config = dict(
    n_layer=13,
    norm='layernorm',
    init_std_qkv=0.0211,
    init_std_down=0.00413,
    optimizer='soap_variant',
    beta1=0.95,
    warmup_steps=116,
    schedule='wsd',
)
Each number is 128 + 24 x the weight over its row's rms, rounded and kept within 0 to 255. Layers, rows and columns count from 0. Numbers have three digits each. The size before them is the row's rms in percent of the matrix's.

# layer 8 attention query, 256x384, rms 0.19, rows 218-255, columns 256-383
108:154140150144118089110073138151126194150147169161154124063129169105099106111137149113103148088152136098114142134142055112129138131157152135143139143154156161140184144116120133114127146101141118152124087144144142139150142125139102127116092111120122139155145118106151137119106149108104135085066108131125112116120147141097114131121125149089112128145090147101070152148136124150071156138138
105:117119147138061082171150095135116109107123128172132108113133129144113087157172129166181105111195086128121085115076140128160115157103110129163127154154153107102079099153155141150140143103089111164127107134134145167137114121128152138103122160122146116092131149121144180157152118131164121123113101084088144143140132127135128130165092125150170134143174175148128165130104099105140130149159
115:164149115118124136122126072127147132172097158140163061103104135161093082145132154153139218145132117140128088128094113106146142162172146126125152157120135095086117121140125097123118135120107162120089137128128158126152134158094142133101097133118164184142142122124125123121124113127132131098140144147169137096148156132123124121130105147120119137154125151095105144158129119181128157158151
085:118091131115117092152136130147154125143108103131135142118094148163127077100217118113148146141181101146136125075116104112135175118135077099194111105139136098146089093173147134138094114108103134123132135132103144103125150133160117124097132137092181142123141114101120158117139119159146128132167119121116113167125120131120098097132128110153114156129102198111163145092117131148135122177125
101:105112141127149174115106153105078153126136123115093089144150139071101144108072135121136147115167103102134155141140174144136129167133166134099127127129143138107120128098161084142156148094159123156100104152094120142127127102136128151132135117116099131127109130121143120114080117116112087112084164140173145095169155108142149104104109120172107144127108103106166139145139150131180107099148
100:094116129129080124112150130142115124141146146162115123113108186151130145152127152157108141089130148170149118110113093151102093137118124121113106177157133128145168149126149146101139133104085084136088081144140118155158103084135125101098074122135108103114106119150118133108150092102130142139117077135102145130148162141118136120135144141097100127140104136149149140127092127120127152149114
114:168153172110151139145139126146107149097101118149131113140118132139163111132122134124165119153091136121097121156119144102150110173133152174124140109139132139101127148107096112132103104148185127113081114117092126109138200110165159184128178132098106153146156134110127137124114162157144121134140121126113170154144115074127100121128138163157145174119142130089127116174145084128131098123089
112:132124160125101129140137117139095150142173160147123130150122119129153100153145134150174155089167118148135128201090106131105119140137090153169146174142168153093079121133155164154135165104113069176130125136107143113149138110145172129113143125096146104113147096111116129162115114086108108125153136129076139077103163084105134147150132155093122142148081092142104154130121106067161137090159
116:141111121152095099110130085138155120091142140148091162108101153099126134161111111099135071156123141118111138136137136123125123086099142103120149153150101137140130121137119125150130136102110120106132141148104127151142147090122106142140141151118139120116101150119143141159150187111141130154134096075153131124133112130125139105116132148092163122125147143125112155131128148134096117129124
115:131131108126162105151118109115113135130097112163127093140103139140144126126148160136126115142122133166159118108102137145109136123155165145111062150168158148108137139135172092141122120118106126164129108176123128158134114121124155151131133136116171088102150142121132107101119074087163127092133126122101122109152191129103108178144135084121098178123145127162118100122110137131146127094166
118:124081117114106087186111098112168144097113158153177123128142086152147121151188135128136137107163131119156082104097099127124140097136110095147113102124127128106094128120146103123130128086121116143166126120127132143128150120139100094108117111112176124132131088116132170123142153130122153128095106101118134142080179123148096150115142153138119142117116176104102158115138124143134138163141
094:102105151113154131096158118105167124107188134125116164069154133112138121155169128124089098104103108114163117107138132119129156111174107105131131117130155101135108119107145080147126120120112127143124091131121129135099171127131115128139105095171176070125131083113129111111116135125120117130115142126134097133139132126147138135156173176119100142140101145122118081091095137140090101111129
115:131130106099168115153062126079160144105126180157147097139118116110160131168125151140110147117186106109116096144097122094143142147138116129129102154126152140138130097134126126156125117125111128119132127129098137144132153146130178140104096124172157139125143080136062117105110163125142118107101145126163160129140173145156146125145101142117164132126153152124167099179091112154144125143144
117:105110114127113158152102131156143153150160124148111149140134158103108167099072121108082109157122144097141180153128139126102149081105108149140158130162120137171102130112125163138120126167165171135111153126146142163123134125174106116155148163141110152118113071112118085115118122145122064087114119126137099131147111127133151102143125141152146116166150074141115123117111118057151122096150
104:108079128145133151112102144103143172130137128132156167135145144143139095133155098103114133147147152146113156127103110148104181127134123121095131117131135139114164121155134143116131111121107119183137092104107133143165114170151149128119095131131112115117135134119082132112147068130146128135151105129101071133142127148092086139075092098151124124132111139145136123125137137169129091087111
107:130094120081148147095108108125150128113123109120100108132105136120139118137107135088168140155115146181105163156127138148180157138097155149095122100100124171121103157108145130065166137145155109092148123116119148120160153104112160150152121133113082124122149134151137101133100145111166121158132151113131121119150145148098122140137144109158128145156181055125120126170140138166180104112122
090:142216134114107145144119118113108198116124169123092094086144106100106125118122106136106151140120113142084131137130149137148125109117108109106119095096129122115201157114117104130124132132140113097102152092136109136164110134111146113122116124108135150140141158175138114120145135116154093150106141179122099104124158123134154151111106085151126121095131120154131153198154111152071117115131
100:115146158141104108129128167121100149174117118142093082087171123099160082132161138148143100071155123138173104113138090148157137145128114139117131109113169088121128148137134115126136190096098118159144100111115179144153119120144086111125126144176136140107133145085122163103113109090114126092130125071129069098055158153134130166133140114060117141109147112139123147163157113112151156118118
085:099099135116127083165169134136125084115154167169121143120139150127158113155167119147138103082172142124145131079125086094132124153101089142135139168143151096129121141117123134107127157124105089141122067154150110139132177076156125098115072149132169101096122130103144144116102134096118129145106123128101084154100154134155142133153159171075131107131101157123150161065099140132129135117124
094:112110137115125139148102123122151124139136157126122111131155097096117089129155106141077190143152132139141100119116169122132122153141108129146161114118115120078129070112132101102128090120141189110166169151114156144121114180096103134111155143134162154189132098130129144083122133130122129082140130162130147119134155151124138131106133148123106122154113138193074144138104153151133161192090
104:114143117130103137141133121125152109120132087110103131128139108108128154081081100113086081101099127159144110105166183109154121123089129143076156102117099152126084151172162127110108094148151118132133153102142124138121126158133112112158142117126115112164150139099157119147119106148152124137111137100150125132120134099142139143116155117182123139199124112136151080139124113123155129093136
094:126133118137146109120182145160133128114136072143097182123117131135128174102125114132147113164093149095109140093187139148134120120113169147150104130122109112150071153130146149160080102154095098131131120149161140139143164115136114145143132119130122141112085132128129107125153126174128122174134133148085129125157108112094109117103092135180145151133147125128117117140091126099091121147126
110:112105134100112107135092121128109139136153121163146153085136125100090125141093151132117105127139130144110146123131086123121166110116118141137142160121140132127190165104112165132117071121178138135160163123125129129127086145156141117154153133104133143176126105142112142119164154113150160106082117119101111120140086143113155107094177121141159067097136097145143093117128152082087157099092
107:098120126082129139124092117111130128075129120139107147104085162108113136098146108100143139136158109158121133139138132097111149173087111153199122123126161141156099150129142188104134104127124104130105127140125159152160132105123117117097129104129101127128127127099166141122159141111160140169105105134124122115181122108059109114116134120139136148195168128127151121119085153128162125136142
094:148126114134135149134094153133148133143112140115157116090127151146118094158187103103126163122150092153138148119092113119149171132116097148137157099105146115138121120155119106105114128114128153125128149093122122131086120140128125130103122106088141135150166117136089176113179115120106147145166113164129135130128120130146092096091140136139128114136115155141106087111155167119115140120123
112:139111096128114129163114098110077124138127122128122125131076122163101132131129124116110101097170134130125104147133142128121146162117093094135086101142158127148132109136114143134104094109099095159158118127143157132124122151117120131161124109134142088155124105157134177104120104129116114134151082119190123136093133141128099171080102123093103188150089130094116133158155099139153115153109
098:111118111114160150121105176122135128181133100081133104108104120143144112132097145146140160126102109123156195110118129156124131122139104093107117093104139120131118124091087117110154139160126158121117174121144175130142104172152098125136110136127111142095141090123092146062131107144143111126184139139122091142153157148189126130109132143097132110113148127163110112141163125180170151113113
107:091129085127165113143152135105101140096132151135141102119117146141094089145146105145156096134125147131122166150119096146124121135127132169157096121097156153118153162112141142142170123108099135109082097124138153126142121125099130106147134134101100134184131160153150113155132145116128161125103105143108128120147163145083143124161105130113104142149154115134088160130103138134129137143107
099:121055120149107127138115107124156097090130143103123145115138138131099088163123106130179143132142102159172104156078136131111105131150151130100148162131127156155148116178122148156119137112102087123160107141135135123113155139126129135102149123113131123118123170143116125110160141149116135113154144137108124151110081133167099122123113140101135129069130153108105140139089118158153124152168
098:109119140135148060156127154121129130140125088136120103129130122145154123074111116151157107103117105154112144108147127079143112116125171109120132118154108166115110160127120132140124085100122156156174109118145143150098200173147144158160105119153127132099116119115151119151139139148127124104116128154118118082135118119113177131136123158153128171187130139135103120139126123120146102164150
093:115080143153101104114128128145123089146169137097143170130092143132119134142139146129137123118119156154125117107132116139116114097111137109139132157135099152116174141096156093146118135084133118154143116148114123153162130092129132152113141120132100094100099102090098128095138130130122160135054129105095154134142125116144132113145156152112144098087118157124190140082103150088158135100120
107:157129112141164131105114141141132086154121154118084080146120128149108128120130146121177159091106086139109133139135158118118116173124131137117134154116177128139124139125101150102120123143070122120119119133105148154156120119142116110138149082138091098090147181136066132150129084076152138125166177115132119101167106118140147142157129090089123142100160113148147134143100110114178116127125
102:145192154114164120087142154110108148106127103106090172075180133084155146108108124144134128134133107135122130152150114137142116174131162126086154081118105088118153117133132133135131138142101153132151107135126105115154127121125118148132127121139163127096076147103167135138093142125109113127074175094127105127096113136161159134144111109151158112114117135130137145076137137135092115096132
107:112162098123123129118120127113139140140098127135106053170159105078149118123154126182140123088127126130133116126141149107120095118143144107153091129144146118100104135105128067111106121137109121140116123118107114148129133133104095131144132102096134146099094117114117126154130108167116097132096119102113119127136169114160124148161133104122128166115158169114140160135106105150124137154143
080:127156173086131160097130165102095152117140108116144111114159145119132119098102152130123148149106159088117189146134103117133134138137121159129129116138092126145102137126070102111104165139193120145129139126146152130109177111130098135148109164105145160153097063137177072167109103158080080096120145150116097153169161133140139111119145121172148071136121118118098118133138126145137157081135
114:162154171130145137105159157174162119137118068112111166101180078120127124106090133110130103141079134118114133119154158149131092068107140160126117119140119145118095147142098129114141112183123135101154167137104157149124146110155115112150114096134102119123115157134140106125121118132162140133153183162092164148102084150118132116152133147158150101161116101139086188149124104128093148165137
105:134090107138128122136101107117141166107083121131140143137109190132132139133093123067099102115135111136142149129127115078109169135109114154136120085122091106134166134183126132152145108101186102119119095075125136102116127154154175129130145171144128135127129138093166170104121143144163124145082112114159131123155113163127103154127110132182145122160134136112148110168094114098144100138107
088:112107139128103128150153118127111115154187171125138165145095131131150110101164130141120151088148144134151091080118070160138124169117078114217134157155145151161131125116143145143106132113094070141128084170139097133180150121147110158125103107111144122101126087109152126147111121131121113122099099136132100122130150095086119116146153167126148125152124125134133180124090125134136126130096
# layer 8 attention key, 256x384, rms 0.195, rows 218-255, columns 256-383
099:133153141103104152126148129124129109142150145151173119155080148184144112110111150100141147121134114135134113122101139150118150121132103156156102135124180155159132116161101161156122128105133122146123103098151124110095134104081110141153134156113144131112127098096123113092132127133136072163134136120118160102157132150144115083129120131125157122134109144154075151155122107136109153146146
115:129178153164108113144156150120115115144165149148123097119122113125126094126145119133115127147145111125142095160101127136109142133121126121158150161106196117144118137137134137127143134096133147138114160167109135147127142129109134119094156088150169111167139140124110134118121167184118160136115146138129110131086139122148160133172139148107095115148095151097152115116131107143118138131151
092:113113093126138145127145154115107140093112172084170092135122148099116136143139158105162160112123132160111115121119151100139135154114108131134130127118130103155128154131115131151122159104100149151125123109115075125188157150123154120090122162097167180121133142153137118148085087064129143116113141118133130086128104127115132120106093098099124117115123135120149102126096120144134087119162
075:138164082144086085147120064096132140113107125125123112162115106112101065185108158094105175151161146084141090135133118097141132132134165120177144188124151106086106140130094118161136112112103102133120099102111119147156108126128120139123134082138144159104140108109130147121118146124145096096124106067160082143136128130102108079128096092135155127095097188105108122143143148125110141096140
100:123096137112146136112148108146104135141129143133127142157136101106146097089100090141108126119140135101114155136109072132125115099108155141143119153125129128162124149144125111146141148097139151133155100152143098086129128129143184107098115141139086139143127118133106146106071115105092137148182141129133106107103163141118146174138116185124073129113118128082087082113101129161109124143115
072:144124117128150137158161116150151097137148142158120111148131135113121104161133133106103122125152090099133075132091153178102156130156095129139124149126115110121140161132150136107175102131108149123134091119129149096101091125158168082125107122100080165143124115091107165123096116052146144114179129133162122123127132151170136142132098128097132150104132128136098136085090142108126107123113
095:171121125141152137133185117112120174114120107097162113136141113139130147114164163123138105144128129164129151125120145097171109153146103125112122099134147115158100076123124146123128112089129127131107131130099114101122116118114154153136148130114122115136124123139118092133121114143083116140116107123119172114138097117118151151095114104091155090131177105139137165116163141144165106137135
101:144116143124098129132135149129159107148130123161141138149144138146116126153124115131102150091160099142142155153085162159116159193168106147130113159141164165147090162112099130133140149132121090137142133120122168106105133149145155157123089115109129112170147127143110164116094095106133090110123116131142101114118141133126151118149124148084106145123133122128102152139098136142111145123148
096:140163171128145090079155136103181112109098133099131126116119130138145145188143139136091124122110125133124132084139166109119134113131163137156098126109119158111137100142127149091122119127142114114124140103116129112097121125122133092112148165173094056124076127165145122108133135198137117159098134144108136119171151129141119134172153113147158140142158101117155142131136113139160126133146
103:092159123093138140141148131144136137102127179080102141150082142125091126152113144097100152119096130116122114123157130153092106123169109086138106138136150143108115137114108111137136148148101106130168153117134126126140118122157119150115110115124162179145115139156094128066151142119126140105138113107102158126135179119149143152127101084122111113098100132097120117153162147167155097101128
092:129111118156078121128116135118098122095136124164155147162119108126132136173119122145122131155159121143142095197117155144130109120091082142138165158149143133134158131155135133161096142084145133123138204098151109110162147108128119114132119131118160148118154093115167187135127109138126118153132114146098106144142099121113121097132153101112086116107062186099106151137113130119107133122164
096:141123096127142082110114072110121131148182120117148169150106134156151191120108138077099110117157183117106136121147149144115127116088171119137128162142099124110132149154105145115096117124155166156140137136123090140141179120149160078182173108103121109134116088141119171146109151136157150177157106141113086143123155109119095116131153119143140123107116132062073088162097146102142106121093
115:120152101127122121152136138129132149113095126118167111163147131114135124172136153114128163156138153185132108149104129118088110118160124193135111157137184122107149153150139129104112154116126137124097167128131167126152105117143140109117111099086177143140138160118116167106138160095139179096129135102143146120120159115129143139120126111148104094094133160131121161135102112139140134137144
105:113125120134146119086190162127147156140150104124124139131167124096114129102139094124114127101097132122090160094160076119126148179148132161131118119138137156117118121165121114111133128150117141141108127143133143129072130171111112142119166118129108121119123129101118079125147132164153170119111112126134124146138109134136092148166139151139155161147136077113127122122093114122172157135135
100:129162093118117112121178149112144118156107132133152121151097149156124089108141110078112111119117119140094116148129092116091147090160104121091115109113148136139126154136076132160121162149133101125104137113159126160143127189089099161124132134162183134143118145127107093099141172185146109138130109127132156099165154102105132135124146131114152103123050119115150118147207150122093149084159
105:063139148143117108105132157137102129131095125093162084144130104100080134142137154157129101110110119154132169103153145096126089111109132160090117123149108160136112151112130130100157138131150117117125146101164136121163166113162093189107132139104127116179135124126154099133109147134090147145082139139128154121149095095119139169132133156119148072163154092129115145158114124086141146115113
068:106127146156156134150108161120137108137111142137116147128075147115143169133105174133162139098099105121116136109145159108119097139073127158119131143129145115150191096110124146123124159133108119117081109105168139147169112160141124109132131143092122137140149154143147124117130119118142152131138114192139136145166112157141158108070136153075095116135061102143112116145127118164113097151097
112:126149109147089108180074121138068091132132140158129108135076120100100111126109093163136142177144126104122116148120107145184065147107147134147100149128146140094135110105140182100135138109091114150127142128144140168159163148112115138120102098084119128127155138115128178112128129103153106121146139151149110165128129181119146147146089121124102107108101160100089164102113120126051102162106
137:144142094138139105159115117159119140107152090145079070141121122142132104141139120090136107186163133128120124155111128120111137113127147124115141173138145123143153172161128183127117121137173124151145133142115128124137147111141126125122123138115138116141122144108124145147083119129148156118155157104154104129098121138106113110144112150129161091071107126152145150086101127122114145098169
092:123137084131141139138123127141090145091108136101143130157134134136131120146146122147155142160151158127128141137109144112156112101125104092094119150102125120152104113165137144149120140155117160130099180135141148127168087109102111168095139137136128137117149149137174145164117125133134108129091095125149138111143108135140123114140152122097108151132111165170162178123162096080142101144153
105:107105124154118136110126158180099151113074098092125171116149133153097144090136106143102102116124139138135162113147094134181125070103115110121132090162139114137174097127103114090101060135133147154125116134106105136132131113134130126113123137111130134124151108155135141156136121141109116147146116162049129127174088110113132164146145133145117095131127106113098085107151151134112139135126
142:151137155100132127132159159149103162074174124151089147122107133098099162137136099128096099167118112099101134098142134120117120091150128142139111127130081126139089120140122157144125117150121124145095136150101105119084130138136084118137135106165117138115089121157130102171125112144089125145152126112111098145118076140127127156116112114123171108146125119135191075134128145116130075133113
093:106106084105187153154132147113123082108139106152133125143121092104095114145185127143095154154096142145120143100124095180135138157140090140123108144136122143139142133138156121148101145134132145106122154083149174100133119141135086134109171110145142097115149116159132169109104130132148138147118140145140176080139086128125116107121150139112137115161122129137123169160129128109100138153151
095:124162128135102147144150136147129141151099106152151092165107144111120091189161111151119100154134128145092109118122115096157104103171125083109122152132111120109141102087125106072166077118115137102107122116085163129151109115112104138145106139109112124137143157068128127135125155146142079070113164109186138130162122139130130124144154148131106126168131151163128171099134108072183101119153
101:091129144132137129130077120109090107127121096129179138142119109114067142151137140115130132140135144118102152127138149096116148104071076128123130180087148138094118158129099111130117146106159105136093139108122116151151113099127091144114156143180160151124143134110169129135115147127119127129127082139154114115111093133080104082092139159093099142117085160135116094151128150072109104097152
110:116146093100082114131107139145131113133112156119142171129139119136141151123072141140076148082153117140123066146150154156176091080142122139111116107121119120110145090176126130122104148110104116141131129115185168119107111126102129135110073132097127145147153115104117163115106104148176125131158126137133092145169140107133113146117117117186142130119147179077158102124166139126133102173134
091:104133119153122171148159133139102120114113107132149157124148100132105087146090129131114158117113132089103140167136133150129115185122140125105187124147155147089164132117125134124153135116139131104124129103141120107137125134145138180118136107138107128075132105166106195142152126082148123097167121134158144131116110109135115096089111083096112100067113092108113105115158164137118105115111
089:126148170078166128107118131159100114133120135146099129124125163125135099140123120127146130141127124126128177145170138095077145136142087132130107115123169158138091134139134156113183135154123112150142125158139132120060126140094105125124109122148147134093095160106128166133106150127114138109168127093126110137144148139098098108161117123100099131135125102107138132107103124110169162108128
089:158125128134085113108168146149165136150128164124121126144156112148139134125133134155075131100127112121121084109136138129099170160128149100116104139115136119125122158115080069149119129127129184102134145137147151080149146105120150100128145135143142135140120080142143189115111081077097123135134145148113120130145122122160141136151141132149119142093125134141125129142099105153096131112146
093:138120104152112107120154103122116102125126160113094153154150161136121127118144122096131113135143161162146135110166165112141114134107153107109084112111142148127068103091143115115140074137150095137127122160082130109131103108117108127120131121155143159145168106088141159128123103087135121139145110062135103107137089116126102092131093060176086124137147126129149119127130137138155092129114
079:117091118107164138157135094112143114109151131138145086143148065136149064157136121141060093107153141111127127143100089163101140108167136127138136126115113110129143151138164134133093127118169162122121123140131124106138116124158175133097132154153081119122137112156084151109101121129113140146155139129129117102115151093173129130138138142125126141119117161109142121144144154101065148127112
104:098116090074093137129140134136127110129108115092125096122140096117130111131128125154186129146156134142165090111138135132164113161131123101114093138128159161126098146113134137109147141149125121144163130140117154143140129134130060141151078064110149124190132135121125164112151144115128099125133156076146144113102110136182145134140130119126119127102156159165158150107106169123145098123111
096:116150119125125150123145145120129116118125126130150134120094162147133159063099095127125134137114146133086146124141120126103154128057204123150114111135142103110126110122163154141124157161135111141144106120113139144123146119130158126136135133175166120070120111166130078123141140112123126186147145087103156130076134127112147133130112124178113141157146112118095099160111106171085097148163
105:141097115101119145139120124123097125073155142138126144112115138138123096107115111163168147172132115165141134171083167132121105142111116099114141144106135130180109097121144143150124149089119133142170109113088132113084120146144150111137124100128114126116143158133164140172134122126128122134144126162137077157117106135090161106132119084170077124120152123115123128113131099137118105104122
057:142138145131100110101123164128092124138114141115117149085104132157147178092130143175152122133106099188117178122147137092125134119108161143074131107123125122149155111127135106155095130106127135128126132147159090127151136137114115147130127169099147117150109157155161081149166094149136146136127132175084149134153125129119124144105144109139118114123100132138146109147136108157124091137161
089:134132148105087138128094137123113141086153085088149163092149172104100126144127134116150146130125148116141112154138153131143124104121124115083163155123140143131164113161139166167157113122121156164121151129131168148117120111092094160125140113140091086132141106138135121186141140125173112149131121063156105161097117118128091142177175146144125127122185133142217112146113080141151152139152
096:127119113143129084095129083157078164184136096148130122147114103131148102129174140126114125113096163115132114127124101105125144087161166118087157128135159122131127114112143139107084107123117141096053157140138176130193153131125121141144158157136113144105159125102113139133090132092078115129105162096141100136167078110095108127162108134111113126154080155139110070110142074166137073126110
098:140132109107163090121143125120157131104130170143095135126153096105107117111126165090102149128162114124128127112141124161139115179162113137125114143170098078138126165140089142109158153147147112171131112128114139140129113130163121129110150149053128143105103142131109119124119083154145172121120144121106108132094168171127114117120110129137146125126124145133142138184098161109096136155123
# layer 8 attention value, 256x384, rms 0.2, rows 192-208, columns 256-383
098:147130151124069151140084136146100128131153132089145196137136125133131156117094126183136113155107136109105126126112163099089136120109165137156118150107118130147128103186079133136164185163133127099130101143127100126145171172161149094135129160129149147089122128109125144110126166097149118151109155088130115147157140139153188157083116097129120158097156104160103146129123143104114106122078
087:109126110101101073126125175115110109091133102127124159136106122155133108117120119092149148124106132149124167135124118148068149133093107130145125203128151104139118159122100098151139135125108110143092127153144129124150167148142097149102106133100119161156112128141107159151133148148118160159114133102122117054149131161092109118077118117165141143173143120091172120139131146118123102135137
091:130118136153139093120163188129130139084121118141109108087099152154100119093145114100104155114113135138113127116114091139126135082128140135139116176115114108115142135097136101131115121128108112127146129067111140140104105115141133133096143116109095100157098102174165111162148150129098142108126125149117153132136120098091140090127116144097122107090135151113137095095161114138185140134161
089:121122097139090119100094150115090137108123093185087119157130116116150151167115122113114117144141094136122090140140111081117146122133154157143104138151164108129160148169115109113091141145132164163061132125137144144136139136122107150111140174151121110100129115148124138120151102143101143128153132121097115115120125145100154129101139122103100186112105115140094145114144173123089120131163
093:127117136154121158127103149169130160146106135174143167121151120146123104135119169105154129137142133098112088110118145141144105167141132146159115084178110112100144104101151165090119117096132154112128152086075163092142104120150129133145164103125166140151149130106144121147096122098115099112140121121103159120087159113128102116142056155084104088097136124153057097137066107092169121144178
091:143148154123153123118132121106201119163129143128102072101087105117130090155123096149147157122115142113125140145169132134208114121131160135139205158181119132103138183141147104144141116114112136120144126136146119124109136134122101128139138134133112063149171168164120111096122124123141142084106145113136157126112143172074152119155156162136106058140146100106149184064112146166102143132104
089:165067123102075114126145118074125122113132141164146137121106169106145127144117133102133130168154119129121137120122087091147117129141145122130101130144169129181171151107129171117131101115163172134146100148163092121170135118127115119106100142092131107151159151125105135097126122120141124106150119124120104149126165099111101150107131098136110109129171103162112158111128165127131168077147
092:141144131091165141155119137128152135117137137133121171141132192155177121076086161169149134141079119141141169116123087107114145146113136107128157150136150128118124121126124117136121123122196163130126146112135153135094151127126097086153145092127165160155165144106157157136141177126093150100149069140176085117112126119139111159125126118146150133138130165117133118147100112117124161106176
095:155123170097151108138113119076112109142155103188123147109116154112168115113101101124153113114098066140152111097120121109137107100185129143127100123151151109129145106130130141104118100101146138145119101126160061122134122113131108131115095125123121115119142148080095108093147120154146135112107143163110150096118136095134153134108113121144175138152177105139116158141163119101126110145115
087:086117106158121108138145143113113131097129074073118115080129165112136156103144122141149135094095123128139146112117113137109096136105151158131079152119109129086116129123098126136138099144139130158114141145100108125132123143166131130111094149155102142092084131131056103133127088134100139131149156134151138122125138111179126120127164115139098152086148119113143125102133094097130110122103
090:093092148071198125109120142156105142137175101122115129112135083171095124124144084122142121112096127111102167110136186140151163084138161144163169097110144075149132107119122146088119124096086119134145153135139123158166127124078138137104109139136109118140152106147147181135097089107139154148140130136129126158107138113113105154178118127093107106126120097089127132134103132157171129143091
101:132144111122114109154129105187120104121144128130141093127144089153098086130104126145106139093136162163106122157149150185121133112109113097125138124124069119136144134126151172108110124109118097102127117183106125135114118141157114176114063133131121090144120139140118092153181169157123114121120139160120142122137103114117141137153093130075132159112114148140162128129128136100107097165141
092:098142120111112120144112125102125150150128123121143130129122105096066112114144112118114117135117129127188141079105118126158115097110160130107132138132123135110148165107059139110154096159159088134134140114064174134096142128133131153153128149140114147143137136088128134143118107136157098146113120103161100139144099166074106116144131142111115116144112094137132146105135099121095130139134
098:095098127120118107121131120109120098100132143126122127171140124111153146120108088181171089136092140117162144101137145110161121132111130183107149157127144116139113106180159141174115132184143151144107113134164114128122090100117156104126133158104137138124141116120153159093099127086160139142097153101114097120159103167142167135085171100110184140111152098137157107120096084117138157135123
095:097099156156123147150125149076153092169139105147116176163133114079146124126135178118103083159093130087146081115147146171096117154147120147146137119114137163137085142146097113094093103146161117135125158122126126062107098133120139115161152125125123146152138129123110129089092125153132118108109133137108080107119132120099143117129089117110145108140089109163101094162101106106115115112127
089:116107122140148125101114118150127088089134116099116120146087113146139162150102126120082097093157170126128127144077124104107123132174158067110123150159123122148160145113144118125134119121111072134151124107092144133146137117129171117126128115160131113135139098116172137134120125114107127198144114152134089101121145113144137156169091131078102100115108157120130130131138150145139136146123
096:112112139083139135136150144093168137111134135149167131140157109115139089112110131121135104100112133136103146100142113131131136135131167125113105188061109126148149136131121090119077130125131112139101117147152105103106127145082131126134134144154149145126139165119164152115140163152127127127119119180124181089127136097135172175145134143129102075133117103142108146154155122079118115126151
# layer 8 attention output (transposed), 256x384, rms 0.177, rows 192-207, columns 256-383
090:091105164111142095124127108116149134132119146130115147090116168117160110136120156076111146141119122124136151110148087103088091156137087100171136178096109156143134152103120151131127139120123142103110133150154144127099093078160108149136132121163099129111120123158116118098120123075138152153121098112143134098147109138130138122143176166102134120129124135133155092136156143142138131101120
087:113072063163161117142134115117171115134103174139112107149144152139113149130114156132140105124161159165161101128158126130112156134170173128084099135174177139108119132121142121127092145142106094124128115126141119121098084127094147083137125140168118110111123137096140166094150090102120161126129145142127104122134077137109120193129153140130110109107143102147141089141099109152132080109125
086:113103139152098131162163162137135112083111058142144115141129116121164158152147146142160122100096129129117111105175163160171095133067089112105128087158118144125085149115152104175134135131111119116128142136115148149147127104077122146148144110103090123080129152132134127114079124100142071128137111148121110083101157171117142151117159147156108187108128094152132101122178111135162111135106
086:137139098046168113146147143119117114082088163099141157117106125158083128137167127119103171108115100138122118107104136133123114148158103132073082140114163149158131151137098124090139129122082108136134158107132102084166096133140173117125129113087101111117141152157135148143113144144178118130184141154104112103131132143105095108147113156100139076104144160113124095099148138134142137129120
094:134155170094101151184151131081122129134115098110198094092091089175144165132136127160130126183174144119157133129139092080124119129119111149185131099137139121129105131125110126132116144105153096153082139147172106143129161116139109121145102114144138144129101142155154145126127106127122115099129089113145069134107106098112149143091117117168143130136154178105138163159156130143110148165096
082:164183110149110111161092156143153088109089145133103095128141151116146128121088109126180129102175117121110093136114155070163123152153132145131081171118131112123120093115160140115123111105136081131142099125099100165129161121136099131171125116097123137099123132120118118136138122068120133124102112122161116093084104099140118139134121118121148104104147140084150145151140148139162139155165
087:153148128095079140106118109146098085087170129130161097151119138151125084148143124129126158141103150147096135133126135147104135147118091172179139138090149159122147116111129119099118152083124127131130140117109148135131127125131125126136138159122131124114136111147156080145104142098145134104164138118195196103108157149130130128146169126135095153113138131075113127125119095137121107144103
083:122154136144113111100141149111097162097131132131120126106133145129111123111152107119152119114142160130123138148098114082094118144136122147125073128149123084161145150109100139138141127122109098129137084133129125105125171076149105119087133164111125117115109141124146064134125121160128122135087154128116123120147151140075105163146168133094144143110151099078138153135158154159141132112111
091:108121139111138152114093127127098130177102125152177063107147119173125096121112121126106162132145126133133129145137106192106189162142088119125125087149127128115170141091121114117116135095100145126118114109115168139129138147152098114111146145105099099153137104145153176121099146134105138106130100116147123163143129112146096114119159108099074117108190147119147101112120114142151127131101
083:157079139088104153119093105158156128108138103143076127155131134114122126138128124089143083115127104126140101150178137151141105146121133135095109102110143113181123130171133138135116186182088145070118132138123133101132148094112114151160116117127128141167138131138140137154102112130114120162145191114120132134120079125114112164087127126164110093138095141170109096132093134121133119114116
084:150144127163094086117099126131157097135160125132126118081116132086179158096115141127090147160128135125131124117150136129130159200127135126101102151100102173157127128141132124139147146085164152170139136116162122193114102124152123105117125137150092161052101159142160124119112154114112105123137091130130136130128114140155140118110121141054085144117107137143112187120190073155141126103088
092:115114118152106168120129153105096160144103087166096111124126118120128142147114130170135118112113107139134119132120103119136097164188138129140129093116122143139150073135114122153107116149129169149165123168131126102104106116085116125145157130136122168117139147153146111127124091128104168086130139110102161138092101120138142131107099149145093125048113169140087109137129129162152138136147
087:152128100153117110111121171155110129152143159119122119099140139099132107156125157100088160132086137151076123152105092115099140098169110146144128163170157112166090105130114177110147160142109133104080152118125131093128094096109117103095161118147108103118153128142122119119143136086134135106145125144120127117120160140115152123144096122163147116094123146162132130160091134096148170140139
091:081117129091168092122145097148114165131137112185129118132141155122116152121150143126067116112143142175098122113131112090129169118134140148167136103150133156150169140114142152129130124109106115136160133083131116143112153142120150118125117100123133119149131144097153081125119179135122130072105146103166161111177189130129145139148167128115105124124136131107108085086142123082111151102136
089:148118137111118115129099126149075132136111128112115132118155075129119120100125088139088124122129110123139153157120114134137107111115115166155140137090138101126120143154173076095157145107136146139115149156110111144113101114134129118131116138171119097143119131115139118117141126175119111156134124143116106138115108149103103114139140125200127098124176115117099084175151152086135128170121
086:186145143151095133111149087129136130146131138114128079125151130125089132145148097129128165129105154167113127108141153075072113072132144083100101119125108136169129111118112130114116142126139128085129156147124149150101104130182118152122139104143128182103131126141087129108132128145155139126145158148119190141150111163142132137126147144135123134050112121137092149123179100150120101136144